Part of a small language model's weights: 8 heads of 64, 628M tokens.
Each number is 50 + 12 x the weight over its row's rms, rounded and kept within 0 to 99. Layers, rows and columns count from 0. The size before them is the row's rms in percent of the matrix's.

# layer 3 attention query, 512x512, rms 0.0787, rows 133-146, columns 256-511
104:51 58 69 49 39 50 63 60 42 69 73 47 52 45 51 48 54 39 25 60 43 57 45 69 58 30 47 37 37 63 52 59 47 65 41 49 66 43 51 55 64 68 64 47 29 62 55 44 40 60 65 59 33 52 61 53 47 28 45 42 43 52 35 35 51 41 54 47 51 44 43 47 36 29 71 56 46 50 48 38 61 45 33 52 16 44 30 50 60 61 73 29 53 41 52 65 47 21 63 59 56 70 70 34 26 44 53 45 57 49 50 62 28 50 41 47 49 66 60 82 54 57 66 65 52 57 48 36 62 48 59 49 52 66 43 46 53 42 63 47 55 48 49 46 76 65 62 55 56 48 62 45 64 58 45 26 60 63 51 45 50 52 69 44 60 50 36 60 61 36 55 63 54 28 41 43 41 73 50 26 43 32 73 32 45 32 44 75 25 40 43 48 57 56 50 39 60 50 55 50 43 32 56 51 65 67 63 49 58 46 47 59 49 46 61 42 46 73 54 44 41 48 39 38 48 31 54 68 71 25 44 58 60 63 74 58 55 73 80 42 50 74 47 71 31 59 63 69 42 40 64 54 42 72 50 64
103:32 45 49 50 55 46 67 40 49 50 46 39 55 32 52 48 40 58 49 61 42 48 64 41 52 64 47 61 36 36 46 63 73 47 37 56 66 56 52 48 67 49 54 65 39 53 40 62 48 74 57 69 48 39 43 64 35 40 40 43 48 65 45 46 47 36 63 70 56 31 44 43 46 46 39 67 54 38 66 57 51 27 40 45 40 60 77 62 71 35 39 47 37 59 58 53 42 34 37 41 41 54 42 37 46 46 59 51 72 53 46 29 45 44 78 46 58 37 67 73 27 36 59 34 34 58 50 45 68 60 57 51 47 45 60 47 33 70 48 26 52 58 67 39 52 40 39 36 45 24 51 39 49 52 42 57 59 65 47 43 40 58 57 47 43 60 43 43 17 53 55 38 45 25 39 45 37 47 45 47 55 53 75 32 49 33 50 57 62 59 44 50 38 58 65 45 59 38 65 49 44 63 53 65 72 61 38 33 64 33 44 42 40 36 60 29 18 43 45 46 43 69 37 34 26 37 59 73 64 57 37 47 33 45 52 62 51 50 52 57 46 50 45 60 37 54 53 57 50 30 30 55 36 32 40 35
094:44 54 52 46 44 76 57 49 55 53 62 43 50 43 65 37 51 40 54 34 45 47 37 46 47 65 56 60 63 25 50 48 76 52 60 49 50 67 58 51 67 62 27 68 70 42 47 48 51 60 58 51 69 38 54 36 52 56 38 43 37 36 15 50 46 44 43 18 56 35 72 37 34 37 41 50 28 56 60 38 37 56 35 70 59 64 70 44 31 33 44 57 24 52 42 36 19 52 42 57 61 64 21 34 49 58 32 47 56 66 45 39 51 57 79 67 34 53 60 46 58 48 39 76 56 45 48 67 50 48 45 74 38 51 63 52 41 55 51 52 45 46 54 44 50 52 36 71 56 51 54 58 26 40 22 32 61 44 65 43 47 58 68 50 59 53 39 49 51 34 59 53 54 40 40 69 49 20 47 62 51 55 64 51 46 30 32 61 52 55 36 69 49 51 82 54 62 59 58 54 50 41 47 44 32 59 36 46 45 44 55 52 40 56 35 54 44 56 39 51 28 49 44 50 58 40 31 25 36 37 36 65 43 51 36 51 47 45 48 48 84 38 71 41 53 53 43 52 55 67 27 39 50 56 53 51
099:50 33 46 43 55 82 64 68 47 43 46 47 48 55 41 38 62 64 27 57 42 54 54 44 72 59 52 41 55 45 42 47 44 48 38 57 38 60 42 39 56 56 36 56 41 56 48 64 64 57 39 72 57 34 46 59 59 50 50 62 41 58 57 71 46 54 31 52 48 54 46 59 34 76 48 25 37 47 50 39 72 36 63 41 71 61 38 42 61 32 35 47 23 90 57 61 62 65 47 69 42 62 44 58 52 65 54 50 63 46 61 57 48 48 79 47 54 55 48 29 62 54 56 57 47 45 57 56 41 64 36 40 66 47 48 45 33 62 60 43 43 37 32 47 66 33 53 48 42 68 43 37 56 33 66 39 45 84 56 71 46 36 43 37 32 37 62 38 55 36 59 45 46 57 69 48 50 49 58 44 70 35 69 34 35 47 61 57 83 38 41 44 73 89 38 38 60 52 71 64 43 66 40 61 57 59 74 51 41 56 47 36 68 45 54 61 64 32 28 53 51 47 66 47 59 31 50 46 43 57 56 58 45 22 53 65 20 54 38 52 40 44 63 51 34 44 51 29 65 38 35 35 61 36 55 57
109:59 46 61 45 63 40 53 54 30 62 67 56 47 46 41 67 57 32 34 61 48 24 58 34 68 47 62 67 56 57 41 35 57 41 61 56 70 58 66 69 53 37 53 35 56 41 48 51 29 56 36 44 46 57 48 58 34 56 72 57 43 52 58 23 40 62 10 43 57 68 63 29 59 50 29 36 27 53 57 74 53 59 19 39 68 35 55 56 62 37 33 36 37 62 38 55 31 55 40 45 52 62 39 63 40 48 39 36 60 65 52 52 47 62 52 60 60 71 36 48 43 31 56 53 58 44 41 52 54 33 55 43 50 59 60 34 48 34 45 44 41 32 31 43 42 38 56 49 43 48 47 31 53 38 63 51 53 64 82 43 45 48 58 64 68 52 44 47 51 50 50 47 65 71 46 56 58 20 42 62 49 41 40 74 58 56 68 59 47 55 40 53 35 42 24 60 46 54 50 54 67 39 51 48 70 53 50 40 51 42 51 44 66 49 49 69 72 41 35 40 59 80 52 39 52 31 40 62 38 69 33 31 55 45 50 50 64 48 44 48 77 35 49 60 30 49 49 35 61 53 42 59 35 60 67 59
105:43 53 58 71 46 33 36 70 49 44 46 54 51 44 54 76 55 35 58 38 57 46 58 63 62 55 48 72 58 37 54 59 52 55 57 53 54 57 35 49 62 60 52 42 54 31 34 43 70 48 43 60 54 65 45 64 17 49 47 31 69 70 25 46 57 38 32 48 54 53 48 55 39 21 62 41 41 41 47 22 32 47 52 50 63 52 73 69 48 46 50 50 37 41 48 55 37 45 68 46 46 40 49 53 28 52 54 36 66 43 62 54 51 61 32 38 63 61 66 51 63 33 53 45 60 64 44 26 63 18 41 35 47 64 61 53 47 50 61 25 62 35 53 44 67 71 51 45 57 50 28 48 62 64 26 57 54 64 54 68 56 45 59 40 74 36 49 35 40 27 66 58 58 39 60 30 54 59 43 59 56 40 51 38 44 77 47 36 51 58 65 40 49 48 37 51 48 34 63 61 38 39 41 47 72 67 60 66 44 49 65 39 79 45 69 38 58 47 84 54 13 52 48 27 42 36 67 47 46 29 44 36 63 55 41 48 52 40 40 64 49 35 38 48 30 36 49 35 75 55 68 58 54 56 32 49
108:33 49 32 46 61 41 22 47 49 48 43 58 56 49 58 47 53 59 40 70 45 61 48 45 54 54 51 41 47 58 57 65 58 60 68 54 77 47 53 58 41 42 51 63 72 25 66 61 55 55 51 41 53 47 40 68 69 52 73 71 40 51 47 52 65 67 44 60 51 70 52 59 77 69 33 36 64 65 44 57 43 51 59 38 56 39 64 52 42 67 56 42 41 47 67 57 54 62 63 57 64 56 50 49 68 46 43 48 36 60 47 36 55 68 39 53 36 37 61 52 50 46 64 41 62 47 39 45 31 37 63 18 57 35 40 50 62 53 51 67 59 56 60 41 39 43 28 51 52 54 45 49 32 57 66 57 52 52 54 56 60 68 51 70 63 32 36 50 60 40 66 42 55 70 55 35 66 34 29 67 50 52 43 45 49 44 54 58 52 42 57 52 42 57 64 61 46 47 52 63 54 40 64 38 48 52 49 55 50 50 69 80 43 63 51 51 50 31 74 29 60 65 51 56 49 41 38 65 49 47 32 65 34 48 39 47 33 46 56 55 47 31 56 70 51 64 60 56 51 81 54 55 37 62 33 44
108:53 22 47 49 41 56 64 88 30 42 35 45 58 80 37 60 44 44 47 55 65 37 40 69 32 66 62 61 50 43 61 65 65 66 41 55 62 59 52 60 62 48 66 54 24 54 28 46 51 29 65 57 42 50 55 72 58 47 54 53 51 37 49 43 76 20 28 61 45 32 65 39 50 48 55 67 63 32 48 41 65 53 57 56 48 42 44 59 49 35 63 62 49 49 43 74 68 41 51 51 50 56 22 66 49 49 66 58 30 51 46 43 48 58 79 41 59 35 46 71 47 42 56 46 32 36 37 43 38 65 85 59 26 48 43 55 54 30 57 57 33 40 35 49 50 60 32 43 54 55 61 37 48 37 33 50 62 43 61 35 44 51 56 70 51 59 34 38 37 37 55 52 59 62 58 81 44 42 54 38 50 52 68 72 61 50 49 26 83 31 39 54 25 50 77 34 54 49 62 49 53 62 54 52 28 51 40 49 50 49 52 39 49 50 62 84 55 67 34 55 69 41 57 59 71 51 46 32 47 49 43 73 42 61 55 64 54 45 55 65 56 67 56 48 40 49 47 66 43 34 44 49 27 49 59 72
119:59 52 67 57 45 52 28 36 54 69 59 25 51 56 42 72 50 38 71 67 53 48 66 41 54 57 48 50 62 35 33 65 61 62 72 58 38 36 50 39 18 51 75 59 34 63 61 63 64 41 52 62 50 40 69 62 30 47 55 55 59 52 47 12 51 46 26 66 41 53 51 47 40 60 56 44 66 36 56 39 47 62 41 56 60 59 51 66 44 45 62 60 47 29 47 44 48 41 45 48 37 42 43 49 54 63 30 38 44 60 47 43 59 43 47 56 43 47 47 41 49 33 63 41 53 53 30 31 35 50 55 58 65 42 55 46 63 34 34 61 45 41 31 36 75 42 42 59 46 57 52 39 35 57 61 67 55 54 68 62 56 60 59 54 37 38 63 49 59 48 70 47 55 33 45 50 51 47 24 46 63 53 40 47 65 74 56 39 48 54 52 32 60 34 55 46 32 60 49 43 47 71 40 49 57 48 36 52 43 51 52 44 52 46 64 61 59 56 30 58 48 55 47 51 45 50 30 43 46 45 42 49 46 49 34 46 52 55 63 63 31 65 48 51 40 50 53 45 37 27 33 34 54 52 30 55
107:33 62 48 44 66 41 38 40 54 55 51 55 45 72 35 51 70 48 43 58 22 44 55 49 50 33 54 28 61 48 46 53 47 66 34 57 47 39 28 54 59 59 56 53 61 49 64 64 45 55 28 68 60 51 51 43 71 38 36 60 56 46 50 57 61 57 60 62 47 60 53 43 47 46 47 50 64 30 54 53 57 28 59 65 47 43 53 46 24 48 58 51 58 51 44 66 54 56 57 45 47 38 57 56 56 53 64 47 63 40 36 63 36 62 37 51 43 55 44 19 61 45 22 46 38 61 30 54 39 39 53 38 72 51 69 41 48 79 43 41 46 59 57 41 51 48 58 65 58 65 46 53 64 51 40 37 41 51 34 59 39 57 11 42 41 38 59 32 58 40 57 60 40 46 62 55 57 45 41 30 41 12 56 49 45 33 63 55 50 60 80 64 82 53 42 51 52 42 72 38 43 54 48 52 50 50 42 62 48 36 28 65 38 32 43 58 55 37 60 33 49 47 38 32 44 62 53 35 52 44 68 86 71 53 57 41 62 32 51 42 62 36 51 47 40 64 37 56 30 23 46 48 68 39 41 45
118:38 31 44 66 49 33 33 68 59 51 47 63 52 25 42 55 43 52 53 12 57 51 47 59 48 56 50 59 55 60 50 27 52 68 50 49 63 73 38 45 62 55 56 55 67 60 52 41 43 46 52 52 34 53 47 43 51 56 62 40 59 58 53 56 46 62 43 52 32 36 53 55 50 33 37 39 52 64 44 42 56 40 48 60 24 43 59 49 49 62 47 38 50 51 58 35 74 63 41 71 51 56 47 52 75 62 49 21 39 57 57 42 47 46 76 75 34 37 62 52 53 39 62 76 33 37 64 60 46 54 42 63 62 51 52 37 92 31 41 58 56 58 44 30 40 66 50 67 54 73 63 60 55 46 52 54 50 55 72 38 41 27 27 48 59 58 38 62 67 52 48 48 71 71 37 60 35 65 56 61 61 45 49 39 47 50 50 41 61 50 40 65 42 63 39 59 66 43 60 68 40 39 53 56 67 51 34 59 39 70 65 33 55 75 58 64 32 40 33 72 36 46 49 47 60 64 41 61 32 43 50 46 36 56 29 53 40 63 50 37 56 64 67 27 47 54 28 57 53 59 63 46 57 62 51 70
113:50 55 47 54 57 44 40 61 50 68 66 61 76 57 50 50 39 55 57 28 56 39 52 51 38 41 49 69 70 59 75 44 36 65 41 77 73 27 59 63 56 47 50 37 49 54 50 51 34 36 36 37 49 36 38 57 43 52 63 37 39 59 57 55 42 52 44 60 58 49 61 54 51 37 38 27 55 39 76 42 60 50 57 32 56 49 38 56 66 52 54 41 44 64 78 56 52 58 31 34 41 42 67 57 42 56 50 44 44 55 56 45 71 52 43 48 56 53 66 26 51 63 77 50 41 54 42 35 55 54 50 50 46 38 42 40 53 37 62 60 46 51 52 56 57 57 70 44 68 52 68 67 64 39 62 39 63 62 39 46 66 51 42 53 69 46 61 66 53 34 34 30 55 64 55 46 61 43 75 63 80 26 51 51 57 55 51 33 44 40 46 43 57 67 34 50 71 60 45 55 45 49 44 49 30 44 40 74 22 52 50 60 63 60 55 71 60 62 68 47 35 50 53 20 37 49 45 44 53 58 26 57 61 33 55 57 36 53 45 43 47 49 61 48 51 52 51 66 68 33 55 81 45 49 67 58
110:42 57 58 57 59 51 46 34 37 65 64 42 65 48 34 28 57 42 38 49 56 14 35 31 42 45 75 67 58 46 46 53 60 50 39 40 65 66 32 48 55 37 54 47 34 30 41 55 45 60 55 75 49 27 61 36 48 43 37 65 61 48 52 37 54 36 68 40 53 45 55 56 77 30 35 51 66 36 68 55 73 35 48 51 39 44 67 45 41 59 62 55 40 54 49 49 72 56 50 51 54 65 47 60 49 47 56 60 52 53 54 55 48 58 17 43 44 55 37 55 61 49 58 56 45 61 45 68 51 48 56 50 49 61 36 51 69 36 58 41 43 44 48 59 37 39 62 43 58 56 62 39 64 50 40 47 54 48 47 46 50 54 48 55 28 49 42 44 53 41 41 42 40 33 53 43 61 64 40 56 54 58 20 25 49 61 53 38 51 63 59 28 42 33 46 52 59 45 35 53 38 37 33 49 63 41 51 48 49 41 77 53 43 52 29 47 63 58 83 35 38 51 49 57 50 44 39 38 58 57 46 45 56 47 52 53 43 58 37 68 49 56 74 49 71 27 57 41 61 27 69 48 47 36 56 43
115:31 36 67 49 39 55 33 41 54 61 39 28 60 59 47 45 61 54 67 55 51 75 42 52 60 38 40 48 51 64 75 41 36 43 63 50 63 55 39 49 39 38 74 49 46 45 47 45 50 62 47 37 40 45 56 52 42 42 54 41 49 54 45 44 52 48 59 53 60 60 51 63 53 54 51 40 46 65 64 43 51 53 65 52 56 60 72 32 52 50 43 50 41 41 74 55 39 53 11 58 45 48 48 35 58 43 31 70 64 59 35 35 58 49 40 58 51 37 49 56 61 52 59 48 56 21 82 57 48 40 48 43 42 73 52 20 11 35 49 46 59 40 37 55 22 58 63 67 64 54 21 47 49 46 37 58 52 57 47 47 34 44 55 44 44 32 42 52 62 48 54 60 54 48 39 49 88 63 42 49 54 46 63 25 48 50 63 63 61 44 45 40 79 40 53 47 44 61 47 35 27 67 59 53 50 61 69 45 45 59 56 62 38 48 43 41 48 40 34 63 55 44 43 41 49 64 53 65 25 38 17 61 52 61 57 52 55 59 38 59 24 63 46 40 59 54 45 51 48 44 23 37 53 38 62 38
# layer 3 attention key, 512x512, rms 0.0808, rows 133-145, columns 256-511
097:73 58 43 57 34 49 62 58 66 31 56 44 62 59 21 39 31 51 70 44 52 48 36 31 34 48 36 40 47 37 37 37 63 47 66 76 48 42 53 49 44 40 71 64 48 52 55 49 49 66 47 45 49 41 67 62 56 78 54 53 63 31 48 46 56 72 34 58 40 53 33 55 22 37 33 42 57 55 40 52 34 50 64 63 72 57 71 33 41 34 47 45 49 41 57 38 39 37 62 60 58 53 44 47 64 40 61 63 67 58 49 45 46 44 44 53 41 56 49 28 62 60 58 32 26 48 47 57 46 40 52 55 46 74 53 62 33 78 55 33 67 42 35 76 49 44 31 51 55 56 43 53 34 49 37 52 49 51 45 54 51 58 50 38 47 39 48 44 53 52 28 61 29 56 49 36 63 67 58 51 52 70 52 80 54 52 48 43 46 58 48 54 49 62 36 65 47 41 51 43 61 43 48 28 35 54 58 79 35 81 45 50 61 53 53 63 53 42 16 54 60 44 39 55 48 69 53 56 40 64 61 52 47 66 50 80 57 33 60 28 58 43 55 49 69 26 62 50 44 60 75 33 54 48 43 45
110:77 53 28 57 31 64 56 48 72 67 62 58 66 32 30 39 70 47 42 48 41 26 62 53 36 45 61 42 43 36 36 42 47 59 45 45 34 55 58 48 38 34 33 57 33 73 60 46 39 45 51 57 62 53 52 47 52 43 62 51 51 43 39 55 39 72 36 45 48 15 44 56 39 32 62 39 54 51 68 54 47 39 72 29 35 59 16 54 46 50 56 44 61 48 42 51 39 22 47 46 38 62 50 62 58 56 40 37 66 60 47 49 23 40 65 37 46 27 45 56 48 55 44 45 46 49 53 61 41 55 83 47 53 59 18 70 62 44 59 51 35 60 57 31 45 60 38 30 58 55 27 52 51 59 46 40 71 57 24 34 43 57 59 47 64 62 60 58 56 61 58 58 75 53 67 43 47 40 54 44 53 49 38 71 50 47 66 55 64 51 46 44 61 55 46 18 43 46 54 45 36 61 45 44 33 59 55 25 37 37 56 41 55 41 54 58 51 52 54 47 50 46 46 41 55 59 41 59 54 60 40 38 41 48 38 30 48 23 34 52 58 43 22 51 49 63 48 57 52 33 44 36 51 40 32 65
096:50 56 70 30 67 78 52 46 36 38 27 47 58 61 64 31 53 86 35 43 38 50 35 40 54 68 72 67 54 48 41 56 60 54 40 46 44 51 58 38 53 57 73 46 54 57 65 50 53 52 25 49 20 43 51 79 63 37 52 47 51 25 40 34 39 41 66 70 30 45 19 54 73 43 64 63 58 36 50 54 41 52 40 55 47 49 47 56 51 56 47 38 46 73 39 55 46 27 45 44 58 23 51 40 38 69 27 48 53 52 62 67 69 42 49 39 45 54 43 65 55 35 42 43 77 55 26 45 66 44 53 54 57 36 27 61 62 52 45 65 39 54 40 48 48 60 54 49 36 42 25 51 50 72 50 52 60 48 51 42 22 47 52 62 58 40 66 49 37 41 59 53 54 52 65 47 48 57 42 51 46 42 46 38 68 55 58 49 62 47 39 42 54 48 43 58 43 51 55 41 54 55 68 26 40 65 49 17 38 36 56 28 42 51 58 71 40 67 61 39 45 68 57 52 51 49 57 30 46 55 37 32 50 36 52 36 48 50 47 58 53 43 54 58 47 41 30 53 41 40 33 45 65 17 16 48
104:46 67 45 56 39 49 46 49 60 37 49 42 52 65 52 34 52 51 59 41 64 49 49 61 44 53 42 55 38 48 50 44 45 26 41 24 49 41 62 63 49 77 53 34 52 57 82 54 55 50 42 66 33 44 71 38 52 47 56 50 51 46 40 60 38 53 52 47 53 33 49 63 29 44 51 51 70 46 47 50 46 32 53 46 35 55 52 58 53 43 54 55 57 52 69 38 49 35 62 66 35 55 41 56 48 55 62 67 52 57 39 42 55 24 79 35 70 56 44 37 53 55 54 33 53 34 52 53 45 58 37 48 33 35 30 48 45 34 32 75 55 58 54 60 44 59 52 37 46 63 37 48 68 42 41 46 78 61 35 47 32 29 49 48 66 36 59 50 32 56 42 27 45 65 54 36 56 24 64 55 37 44 73 53 60 52 69 68 43 60 43 36 46 44 59 59 51 55 36 57 52 29 45 28 36 59 28 29 44 38 47 44 43 49 42 51 54 46 45 36 72 51 49 31 64 59 53 52 47 48 47 73 56 35 64 25 45 38 50 48 55 56 19 47 58 45 46 55 48 59 29 47 53 51 51 47
104:56 37 59 52 47 68 61 61 63 29 71 54 35 52 49 52 46 41 67 47 70 53 42 50 50 49 38 39 44 56 42 55 39 51 53 46 56 64 60 52 52 51 27 39 59 59 56 56 62 44 51 60 64 62 68 38 29 45 49 35 31 38 35 63 56 66 55 53 53 47 32 76 53 45 63 50 65 50 59 56 53 50 38 35 54 41 42 71 49 60 46 42 53 28 60 37 42 48 68 37 38 64 57 46 37 44 46 34 40 53 47 56 37 38 53 45 45 51 44 46 34 62 46 46 53 47 49 45 39 82 46 58 42 56 52 53 53 30 49 47 44 90 69 80 48 39 52 30 54 52 30 75 33 48 37 50 29 50 30 38 55 54 74 52 42 61 56 77 56 49 46 55 51 36 29 53 61 37 65 52 57 56 38 52 21 43 58 50 61 45 55 50 40 38 41 29 51 66 66 30 44 34 63 53 26 69 42 29 38 51 55 62 51 69 61 62 49 44 62 60 81 44 38 54 54 34 61 53 37 52 55 29 63 45 37 49 66 56 48 38 67 48 29 50 66 72 39 57 50 46 36 35 48 51 55 54
113:60 56 39 54 54 24 63 32 52 76 41 33 37 64 54 42 74 35 54 39 57 44 49 62 56 76 27 69 48 53 39 50 56 58 39 50 62 54 53 53 57 45 39 85 62 48 49 36 52 48 38 38 62 46 54 54 49 65 56 61 60 50 43 63 33 50 69 45 51 57 57 48 50 59 66 49 72 29 66 43 28 41 63 55 59 47 57 77 36 45 62 65 28 60 45 42 33 40 35 29 52 49 72 63 63 55 40 62 37 32 58 32 75 35 56 31 47 53 33 60 46 53 52 42 59 69 60 58 59 53 49 50 61 33 27 50 64 58 61 51 44 52 64 52 43 61 64 43 48 55 65 37 63 49 48 52 48 61 38 66 61 32 40 66 48 55 63 62 60 47 59 64 44 56 59 49 54 31 43 52 65 34 50 58 60 41 49 46 52 71 55 56 64 57 63 46 46 35 34 54 49 69 52 48 50 46 63 63 54 58 35 42 70 47 69 46 46 29 55 50 54 36 54 58 54 49 29 44 48 56 59 31 46 43 52 51 54 60 44 37 58 51 65 56 53 71 55 49 26 49 42 49 67 47 39 42
111:77 78 48 32 44 48 33 55 43 36 43 48 64 58 48 44 33 56 35 64 38 33 37 58 48 50 55 34 49 47 32 60 41 64 54 61 69 61 55 50 28 50 45 46 51 42 45 32 38 52 76 55 52 50 68 49 13 42 29 72 40 41 65 58 62 71 64 48 51 62 43 60 63 60 48 49 64 56 62 46 67 50 46 36 56 56 48 50 47 46 50 37 59 47 59 49 58 60 36 54 71 56 63 35 71 27 48 41 46 50 45 51 46 63 55 49 50 52 70 59 58 56 41 66 60 84 46 35 44 39 43 51 54 73 44 61 39 64 35 60 48 28 69 28 45 38 42 50 56 33 43 63 44 38 39 51 66 58 49 63 53 41 47 63 56 42 50 33 45 44 70 45 54 32 35 31 32 56 59 56 42 39 47 51 28 59 53 51 49 60 25 61 56 47 54 42 40 43 24 53 48 49 44 54 41 60 41 33 59 69 46 55 49 51 46 48 54 50 26 39 44 58 37 59 48 47 36 53 46 40 62 68 49 57 67 38 23 52 63 52 48 51 73 53 37 47 60 38 51 46 45 42 30 36 58 52
111:38 55 36 71 37 80 34 57 53 60 50 52 43 48 43 27 37 41 62 42 79 42 73 61 50 60 50 61 55 46 71 39 57 61 47 46 34 46 49 52 29 56 73 34 53 58 54 56 48 53 33 41 58 37 34 42 37 52 77 56 56 40 47 39 50 58 48 54 50 65 44 40 47 44 70 62 37 50 46 55 38 55 50 61 48 31 35 64 46 34 59 63 54 46 42 58 48 46 44 42 21 68 47 43 40 45 41 58 43 30 47 52 47 58 56 34 35 53 58 69 63 67 46 38 45 56 58 66 37 61 63 41 60 50 18 79 41 54 48 67 56 44 45 40 38 30 52 49 40 40 34 51 33 45 35 42 69 36 67 34 33 51 65 49 26 53 28 59 58 66 60 63 54 35 57 45 61 59 56 35 33 48 64 55 38 54 59 46 63 48 65 59 61 55 70 48 56 34 42 25 50 56 36 59 57 59 47 74 60 53 46 62 50 42 46 56 46 45 73 43 46 49 41 44 49 55 44 37 58 47 65 36 40 55 44 47 48 58 46 25 51 58 28 38 56 25 49 38 59 45 41 47 46 42 56 37
122:56 77 57 50 53 38 62 33 54 44 48 55 46 31 37 52 57 43 67 44 38 49 54 39 65 32 42 40 71 59 50 44 62 52 38 47 48 81 54 49 49 36 51 19 62 50 32 45 60 49 60 56 50 52 56 48 48 74 45 60 42 43 44 55 37 46 70 44 53 52 51 63 40 48 49 43 60 65 55 41 50 62 28 64 55 48 58 45 32 37 58 52 43 49 29 50 21 37 64 57 45 40 48 46 67 45 56 34 38 37 22 44 45 53 36 31 67 57 55 26 38 56 59 55 68 68 40 56 52 53 55 63 32 50 31 48 33 60 65 42 35 48 44 56 27 51 47 53 30 50 67 63 43 60 36 63 48 38 25 52 50 54 42 40 30 29 41 64 43 32 28 71 55 56 55 52 46 54 43 38 21 80 40 53 34 48 52 48 44 47 45 50 45 43 56 43 63 43 61 37 53 68 47 50 53 40 48 60 60 54 29 47 34 32 45 31 39 47 48 50 67 70 51 62 45 64 43 65 23 51 52 59 50 57 47 57 39 67 49 51 53 44 50 30 60 43 40 44 62 57 54 45 24 76 49 38
106:65 52 55 53 65 43 43 54 41 35 41 45 47 58 35 52 37 50 39 50 43 24 31 50 52 45 50 45 52 36 38 51 19 44 57 55 64 51 39 49 38 66 51 42 57 46 22 69 65 50 72 45 59 49 60 71 46 32 36 57 49 63 56 51 59 56 82 48 47 60 66 44 60 83 33 29 64 48 41 47 68 52 50 57 44 55 55 64 39 45 48 49 29 37 25 60 50 59 30 43 62 50 56 59 39 40 41 43 26 43 42 48 56 46 45 58 24 26 67 59 42 58 32 80 63 40 51 55 39 54 27 72 58 65 45 43 53 63 68 41 47 48 60 59 52 63 77 42 60 55 51 65 49 38 37 67 22 46 38 62 31 41 25 58 53 77 50 50 46 36 54 52 46 43 84 44 46 31 48 52 52 54 47 34 56 29 53 45 53 50 56 48 57 52 55 40 46 38 60 68 38 64 57 46 40 64 30 56 71 67 44 44 39 40 73 47 59 56 58 56 45 51 70 45 56 33 51 58 21 36 47 55 54 50 40 54 65 54 48 59 73 52 55 31 47 62 60 67 57 53 73 40 62 51 62 36
112:54 60 74 28 58 48 45 52 69 59 74 78 49 38 52 59 65 43 47 71 49 47 42 65 56 30 66 34 52 44 37 24 42 36 57 42 33 41 62 26 51 33 65 56 34 48 65 60 59 31 39 40 29 60 57 53 35 52 32 66 43 38 36 52 61 57 35 66 47 61 39 42 44 42 43 27 40 46 80 42 56 50 59 25 55 51 48 49 52 68 42 52 44 46 38 51 53 66 62 48 59 34 50 33 56 72 39 54 53 56 48 53 43 60 34 51 52 49 52 59 43 18 48 63 60 41 53 31 58 43 52 26 57 40 48 48 55 77 72 28 76 52 42 64 65 72 42 36 48 73 53 42 52 37 39 41 35 59 52 39 56 56 65 46 61 38 38 41 56 28 75 39 60 40 22 43 39 58 49 44 36 56 52 35 51 54 39 46 41 50 54 45 69 73 52 41 43 49 43 58 56 36 44 45 43 55 61 61 65 57 44 52 52 49 38 45 36 64 47 51 63 58 41 56 47 41 32 29 79 55 47 55 60 39 54 57 44 24 55 49 68 54 67 57 51 65 26 55 34 60 46 61 17 47 62 59
121:58 44 63 55 63 38 35 40 55 47 51 52 53 53 38 44 47 31 50 40 60 44 33 79 62 61 42 33 59 57 58 37 28 51 49 24 67 74 28 54 48 60 55 61 39 44 58 55 53 49 32 66 45 39 55 42 59 36 53 40 46 42 45 78 48 68 39 58 55 53 55 50 41 51 73 50 28 67 39 42 61 57 43 46 35 62 27 42 47 54 28 54 63 39 49 43 44 54 60 37 43 59 39 44 55 57 44 42 52 53 43 51 45 42 32 42 44 58 36 58 53 54 67 62 23 60 43 42 25 57 44 53 58 58 63 49 58 35 29 61 37 24 52 43 67 46 32 60 56 54 42 62 42 53 52 52 17 75 57 43 30 51 45 53 60 39 68 71 38 41 78 53 57 53 64 49 50 61 42 49 72 55 33 43 49 64 42 70 58 57 31 41 66 32 32 49 50 55 49 66 56 61 54 33 45 41 60 42 74 62 69 42 63 52 33 44 62 51 46 50 74 69 48 54 54 40 56 46 44 35 40 27 53 54 42 65 43 74 59 43 46 49 44 56 59 25 46 54 39 53 40 43 40 31 40 42
109:61 44 44 45 51 28 48 49 53 50 51 47 43 63 52 49 43 42 45 36 52 55 64 39 54 55 49 49 51 51 42 71 39 74 58 54 50 42 59 77 43 52 51 41 49 52 50 56 39 66 52 53 36 50 39 45 27 42 43 49 45 93 42 52 64 29 37 47 75 52 41 49 53 59 47 42 41 61 43 38 50 59 61 68 53 46 68 58 79 37 55 64 40 61 63 62 52 36 34 41 57 72 34 34 47 52 67 66 38 71 50 40 47 28 48 46 51 61 24 27 36 48 55 25 33 73 45 69 71 53 38 54 31 55 58 39 47 61 47 59 40 38 69 23 41 60 49 42 28 50 41 50 50 44 76 50 45 51 46 50 61 41 47 59 37 50 34 65 41 63 41 67 57 55 60 57 61 36 58 56 43 49 23 52 47 66 49 49 64 40 51 27 55 33 46 57 45 58 35 86 49 60 38 52 62 64 57 39 41 65 40 51 74 41 76 55 47 47 42 39 31 45 72 42 58 57 47 62 52 56 22 45 42 49 45 54 57 51 63 67 52 40 49 38 38 44 48 65 57 64 46 58 53 68 36 53